Weights of a small GPT-style language model, trained from scratch on English Wikipedia: vocabulary 2048, 243M tokens.
Each number is 500 + 25 x the weight over its row's rms, rounded and kept within 0 to 999. Layers, rows and columns count from 0. Numbers have three digits each. The size before them is the row's rms in percent of the matrix's.

# layer 11 MLP up, 1024x256, rms 0.0408, rows 569-594, columns 128-255
146:497516491506496495530490496529472506535486492507514475509512511502480469523475474536501509512462498467534499521520494477491491518534490479504489481436504501449478453519506468513501509502498511496518437509498490521527487463513449479470507496480531464492508519510514480482520508479460466483545491503486497549507541486504533491495513469495528462490513576531536475573490523473518556476503
014:464450520496467526516461524526526442419500475515520515474494491478455459508458512489480439510479470484479484510518545481494540533498514450477482498549488510513482481500476546508444466480527452512480486499516490476517454509530506510491511475493496498512486518499496522511516537468475449484518490495510460552460513507519465512498484503496525518523512506532534544456549485488502540495525
141:469524473465528543506467495476468505551512451535535540465504499508499491450521514529538499493476497474491483487501496541533504535461477483524504506531498534509503501510511474502464474474474539542542473542507477514458498497443476486520465524475500564524504501523475518520457475502503460530493500463503463498520535478503458499488473528484513500476549484525498530454511487517467514465531
013:494482544459515526498572515467463484516517487510476470481474499494504509482518531507536528475472506510475501515476539466482527476508496536502502483465496483515460490545532491479507496532520494474496500460507494431509495505517483466486513511515509485487486469493475458456504523498499477507504548471487545469425509503482496510496469507445484480476482488494474479528534466532467494463465
148:511484530481454504482512504472482477500490470494487526478500480524537505523451487502502481433499480512490436479484443478551511535526518478512538488496482533505525480518524476502489525477506512455527548487526515496495481536490458463505463508453477518489501502505479471500485497504566521494487507516511469535497489516486479535466527432500491483529498516520527452481505481481502536502524
012:495510527453528489454528486519484560483522490481527480545490527509480556477482532511480520486480516459541487514503478530511490470488488514512511452480470472495541513496534541518478512498466529488486514505519498484519527480505509499514526487475528513498476513516527466532503468494459523506518502521504493466468470510481478501515477526491470510509491473524509491542511499504508470496525
116:513492557505523543544473515521505499465549487523446481483515507515506504501495496440470499497532484486502514494534509503499548525471517504529494489453488583520492430473464473475517509487499484525484479485516555522467469478519494487462515492471509491453507542528471512533482493486473544497455515470485522537486464505484489504479512497503491490513523515516529535500508533496478499489510
010:489466493534492480529444493492516485514495515502482495487487517497498484517547480456454473485509512517479521504494502509516504463521470519522462514529492511494458492513506457512437487489484517518516491459529507521524467499533526468445509484510473522503515548482528513478521482479502465511523472472477528506508550508523513477527475492463555524512521468482512522522518511515521569534448
013:489505490486496511521541538480507524485530541502503492526513508523501462492502506445482502530483477494477502507507522511517473467523474489506514511500496490496557493471507484469431465516460512473477528508497492482486501495486496528475493475492506460452512487507500533508508505501423512522526477501517444498476446520475498505494496536426478507496512541471508529471493551525507530506466
013:462499491542503535510500538505420510519537517535509485499516526497502431516491489485461470475517522520477527498503531496505576506547458494497504455455517529497525528495484483492509473544478449472505512486512483520511463476528502512571523491531513511507484514492489515533535526499504495485502507509485556500502497491532551514462502488474486528499532497499512526501532507491516551481515
012:515526484517522460478529501523532500504480507469518522522526502513498523486537507521478491558493513471522484488513468522520466489497470482481524540534492494461519507493464481502489547503477512520494502526487497525468508493462526512509505530487492539522528532501494500450496554516544550500527414487537506482510484522494496474525492492477470477505490467489537505531467514523491483515511
160:523509511521459514523518468473512501502488461466519470479515469493495490548493531475475450476495509500511500458499462517493501510476532491513459499500522472513498499519473494525551482522490481443514548509464492523471493510493463509455489494481523546526469486533520500500463526535501473486424490497506488519489497497503552499509502481497501526506478530519478484491525503520471504483508
120:511467495499525500505497526474482528531509500531541527533551522470508493562491467511513468477487545484505488515536483529492487457494461459510518470478513514515467531495500533507529514503491514487498527483507527496447526481535525514521523416465485527489486477489502502494474479535472466519495507470498548500498505509495494481494523515471521474490512484525510512475549522530503539497513
014:525462504549529569542489521507519513498444495546476498509483506501477491525463493502539426492520486513465506507491483467519523530491488494513516498511517512543511535550511544546479494499474484447503524468500487540500491515554494491494525530530491470499542497509479468500523524480500449521517463500504528505513561472492501502513508477517505471499514491537501530479549496475532508550515
146:516500487438490520477504540536490491499496503475468528518504525511481491520459521520478473482482522508509491499537459516513510489509478507497514530458484525457447481518498478477492511524470528525490507528500488515530471505515494497530517540437473535508458526487493548457502456499518494534542498499511486496511463488508500518495510500504521520526496517527528545486487523494484523549515
012:502533512487515511508524495542504506492478482489503488490494505510447469516512503541500524503483512497538529542479474525499539501458515543484500480481468482521511474514531480547501519533521548466535480501511469484470529494505496480486514449495487483540510498532486492543473519484509453466471445484492448529524497487529527497527527465538502529517481481520506514496538469470535439511519
133:495481499470562502521530497472461518515523496524493478498504524489505514509499468477524463458459503470480479517505477530517503527526490526502515513505503498500469479512467512470522491479515518508499520495456487489511515508496487544505486518478531487483454465526498588494506474528495431495541501511475517502482487485470499488510472499493503509493504498461548568491526499500459557506496
157:490494520560542481506485464519505490479496476472521541521472503481473513468466508524469509471449505492513522535524495533498512496529531469501493466462482475513493484523515529537509500480492487481503520449496505522533478474480467507475500490526506466494478503516515517515505511464517493517501506481505498514521481546491512534523522482536480489508468507486501566565538516490454522486530
012:475492502467472479508490489462475477521538477484513536503492532448488510471542513511493467496521568504552490500513512535527538497506498461513500533511525506520489513511518500539541493511507479488495470503518517492523470494513530500552522508481484597516492522491512455490494487480573514541493524467509522491474511506505521530539467477504492455487462471491525470506503485514498498489520
012:509476492492520508550487543433538526457494466555519533487498503435479533513487484522530502477470466510441521542499522496506523534465538482557465509539507521471503490459529462518523473526541493498528522513524556502521483481513495534453524520500509494486468522500486504555482468513506517512510461512498497511520506518483526511505501469508544492516528490504536532533478483515488506494514
012:545506517505485475499521533489495505463505471516465521477496509451493511477470507494453481492478505475477510506475490519489482486491525498511490550509470523454493489479466419502450523509498497499495503442489501428506459475503477471469476480500487515515467548455460476473490500500525533511502529431498493487483492525517476468518470484480486457478486463483509508494469460528465514455499
071:476492495509538480517480532522458467509498498537544507513508518480505476535525508500459449470475495457519480529485473495516505510473450485501521499512458498474508514477520471478524462504502507492503527498477517489493506465546470478516501470472503544489531505489496512534495525517512447512501485515478521491431522517484516490520510498463574520494498474517479481498493507530547507523510
139:483500500500466524475509502463468501489473508487522521519493549498437500521505438460482485488476485480507530503560482464514485510498471492519474488482503507490513500510503496546461477504486499517493546517464452529504463493505456481503489506474497480504510484536464516535521529509509474437513515495558503522518503505489523492532533492508500476483521531485452495528510529529449493489540
153:503487488541519557490519540452526488525505517509511495489509542485501538496524489515493491534525550466526502555464464472444512501491499513471483464506462452505490519514474512523477452507498456504500481517498493497500502520526449511517520517498514548518484547547507517519511490506473485527489502478481522517482517523504478490493545464523488485476523468457515507480540512526494483520511
013:506495480515522522502536498504498476473509501494486503491508488480515464519513472520495484523517509507489520543474491513512511493483492530506511512513488484534524501491516486495493528455480451448547518478497511490490521469480468500498512493511508508548522464507478440521473531514512483512452418486524527491517527500457505517506517468468493460510515457468499509494517504465485515467475
012:521500543535510520515515533531529497474453475529499484489536528514480490533513480484478468480501519488501544526476486491518503480487495516536467524518485508496483489542480469504430510558491471490512490493527522490496451482522505488441508545525477513515495512519496500480526523497529474487494461493490519526514506516477520470486477513497511485508534490480500515521497514488502521508493
# layer 11 MLP down (transposed), 1024x256, rms 0.0337, rows 569-593, columns 128-255
150:474499531537496508456475525540458491460515522531522493510465517476519502508508492518510492482484508528474499469497514501472507500498497467496519517456485540505502498547549518454494492519507468505514540505490540517411485520548515464496514496500496513512490498529457529514475453534539467477498503490506476502486548490540502465508473530518459458530476532496456525490521514486437508559468
013:503519520440486481508563510481499528563473478510545512481483489516520519499533488491489527502519464529516506538534475521494510469497497510465513492469508464499515522558506519507482477490499483492457544476493472481549499501504442491462510510525493499479492550495502474537467515522504514521486494509519511493496494463525497469480490456519484533453498499512503450506525502524502504475496
149:504542502454555443478482489511503528502531520466476456530527471485487493507549512516530505518453511485500483498471467508480528511476493517481478540516521503493480526497479526497491532490535486522511502497450499497536477468543520495527510509516469489503498476516491480489496509513463521476505500478499520549470479488496533495474529520460518488487500451488513525468504497509512506512463
012:460522504499482497500489506466489482492508478462495517502453510438495522487501534498532509480491513486469508465504501510483452487468490493426468513521471510532525537546535530472499500495550492546461509458503547505483529499518516515516510511493529523523493493536483496503517507522485528516544495491512424510547500493492505532521556535484463508509490518542486481444486506493526514517485
153:528454499483542516463507511497479506499510491507519451501488544472523462509537528487552503534513481527483536467489495504500474446483495513495500503498547476481486480511509485482482509501525517478500531505511508479488470524478503527506484512514495497527493548484477517529473520524526478503518505539462507490466511509534470487539485527520532498486464503518428499489490476474534488469504
012:492503549502502513524539498459487489556495567503493461513489517524491519481492480488508486469498515503480536494501489470530513473506523476463484502512486451504485512518484495469496482460514479553505505508497514486501460505530476501446508511468502479517471471438508500462519489525460499518502477487494489514533496531468482509500461518493474520497541481509486557471433483483478496499502
088:507517495547468490500532491474515528492520501511546508480487464520492543508466499481500509460529526494520532522470506513518477530499486561467468518529553476489516501523497451521519501486503500512522487510476454517531502480442511483460496467501493540489502549448507457511499471520507487541451498492499512549467518508470554475521446541446532509450493510488453521501507500469531506467527
010:528503508507490518529500523527493464506460458501547482445525470557515482495496533554509526502480517505492514516511525516472466523473486516480543470482512512501502497570516570495488555537546504511465499509541501478521479505519472543509512540518498494491480501495505514497453513466475518475445549504483465526471519510499499536528476510535479507503465485452503552477534536516496503455511
012:504506465517484480505503511485499549502517499503487528469472498531515496463517497472489536479531506515528514478490507522529520443542532507486488489523499510493476480515522522517530499478452490479546467477494533499483526490546488458457527483504474505545441500508466485483516486495534509445500534539460506493445524482506449482501494518487495553512486487546538484498482477504512468499491
013:542533446502501480532510480511543483489463488511538504448468466527513521464517500491507505514475492501523471512509472494501514436469524501480542519504459477513485497512489560473515531497501546522481536484522539462542505491486513538504457541478505532515486492515503490495527484492543492504512490470512499513495531463461490493531496468496495535524462474482497532483506507465511502480448
012:494487471513468518487509523494539500499538516503482506495517502535458498490485468492530518512487484522489504494509537505471503518546526502522527454478472438496452460482524485487479495523488492480491477513505504507507484498509472496502500479466530460486503522478501495521499479487446494497480500537501505514475537502482458526515502513519475494520527532471526523500502498484483468465529
163:462535496494484498517443476482494499465568478543497557492490499482489476489466512486503512514478534499528548527470526484471507492503478490482502483444494535490524500511468486487503552523503521514471484536475507468508468527474506518486488536511493466468479523512470490506495509471486518518484495478493523512485494453494488518494495508531474523467487484513502495520492499495546541537510
102:533466495505541522489470538506471528501481482511445496480487466503507528476501507509505521508478465532480501503451487445567490490468506534507511523543497516479481513482512503494506547513485500554498480461512473486511474501496514519499512496492535481499507495439477503517481467504504511513480521524492481528507483498490478529460494490530512531514547500476469498472502469479491469530474
013:497510519480451450491511518468522469520517480494528486450514499489533505492490511512517540540524488487579489511537491494500473493521487470458547508514485480521480496478519527504511551469494534524481478513443514479507519542512516520501477484510515527492518511482494481534476499507535494522543510503501487510574464505485470538517493504489535542466481519528516449490446486513484480456479
142:471512528550505479534483467470471502488511501518494494502478495524440449487480502484513527507448515488515482501472479461467506512527512511486470469457463473507540478503509502525553481501460493540489490501496470482483534514463512463493515524495457483539500542490486488455521550511495496534524522479495507471570516502478524505510538503501502512505525459508495491489470496498473506471505
012:508498504490488525478509512493525504505475480501501540505481523505519506498504499467499473528456529495528478529546530526483469511498507506528492511489521497469516563514448462483515522517519485498465509546513483516516495488481488506519521533502516479488490520456543492530559508463500534520496506493493533517447479506540564463459480492497492452452494494454522519483467508501467503487529
127:512513484519518482471514526500527498511496527461491540488496501514524538481528484516491495499520464487468492501519509480501460508503493488421485504502481465477527494488509509473523502493479478511501497456542512477458484551533504480503506497476502489518521526509499504485524510482487541501502487520526483456521486486532535463515489526523490505551496498524525450502521469483535543543511
169:432509520450487495511542462507456505501496525519514537501481505520515520476520495513485513520484498472501531474535475471523476556487511488509516515503434480487476455565520482538457497489510468485480523509529502526490514482507545535501515465487514472500507509475477482470430508516510484498500484522510493487485526515517458513466491511520525492500533555480552479441489511549477502480484
012:501536528531515499524485513543471434452455514512518487505450462504501544484520468505520509506429516476485502478449530502478498523481518500461508497439457483516485521521482530481468513502546529473465526476515516489515503460510482515501475494504525442507517477494541481492502515502462487503503475506516523562535496474522522523512523472511515505472529525445425568525501508467506487492467
012:491490497520487453482536493551504512501459516478487471505464488523502534466516515562433493497528495495496498501536536518510479521501457478508452504500518499551478490515516490537482500500518473527495477514494479468494493532498469510439500545532461512506463510475499459490462533475529496508519495455500481479541505482493509523494505538447473546541475506510485498509534518523504482508466
012:494503521526478488502492481471541480506482520494509498490512488511498564479512539524499493512493487539505502505474510531525470483506498428475499476496500480519504516514530533532506472512490480518470458503497490540479495494525470546485515493503518495454520502506502499526464483525475505493460528500463501548496537472518547483508504503495457495543470516495458486523507512479529486512486
044:523562509483473498471497473502553531514458498492479476454507476552451518488489505496516556487467473519494475520550526472479500496506549500489480498519496538499487481517516538485486509486457525516447531496504497501486477480472525541485511562524539453484497495517487491463512459498466512480500533512497504488518494492536461519505480527550452485486491498505513537509489489490473496456508
140:535499543511539483458523520575502494482505502481540509486453524537513488517483502508498526521469487511483500516485496470479473485461490493503499486487487509477483519538459543456515520525492505537532485514485529490498475506490502485535526519482490538521457494453492512526482476552506478486493509506465511513534504476481481508506513534477491537474473521478513480517466515511456481481495
155:493476486514509517546502444508491530490516481516501483530519513485516525471514543519556500495440460483529498511494534494483476510503493452472502519486527510449475513511460509521491473472508558478495537497532486466503483508477483468469433529478500514480518487503511503527471512470531488512555523502512524526507532479467481498473494525511517462444465504496514483488487518541503528476528
013:469497462498470478478448542469528472498475513523531504498465472529488486455537485481496489571466504476522490476511539553465472468497531496514499525523494463505523481514498528503498524528531516463448490517474510513488520524509475536565521524501514521480505503505491469490519475452497531481520522525520484542498453491501531453513460520481542528490490522500517464543493501492464489465505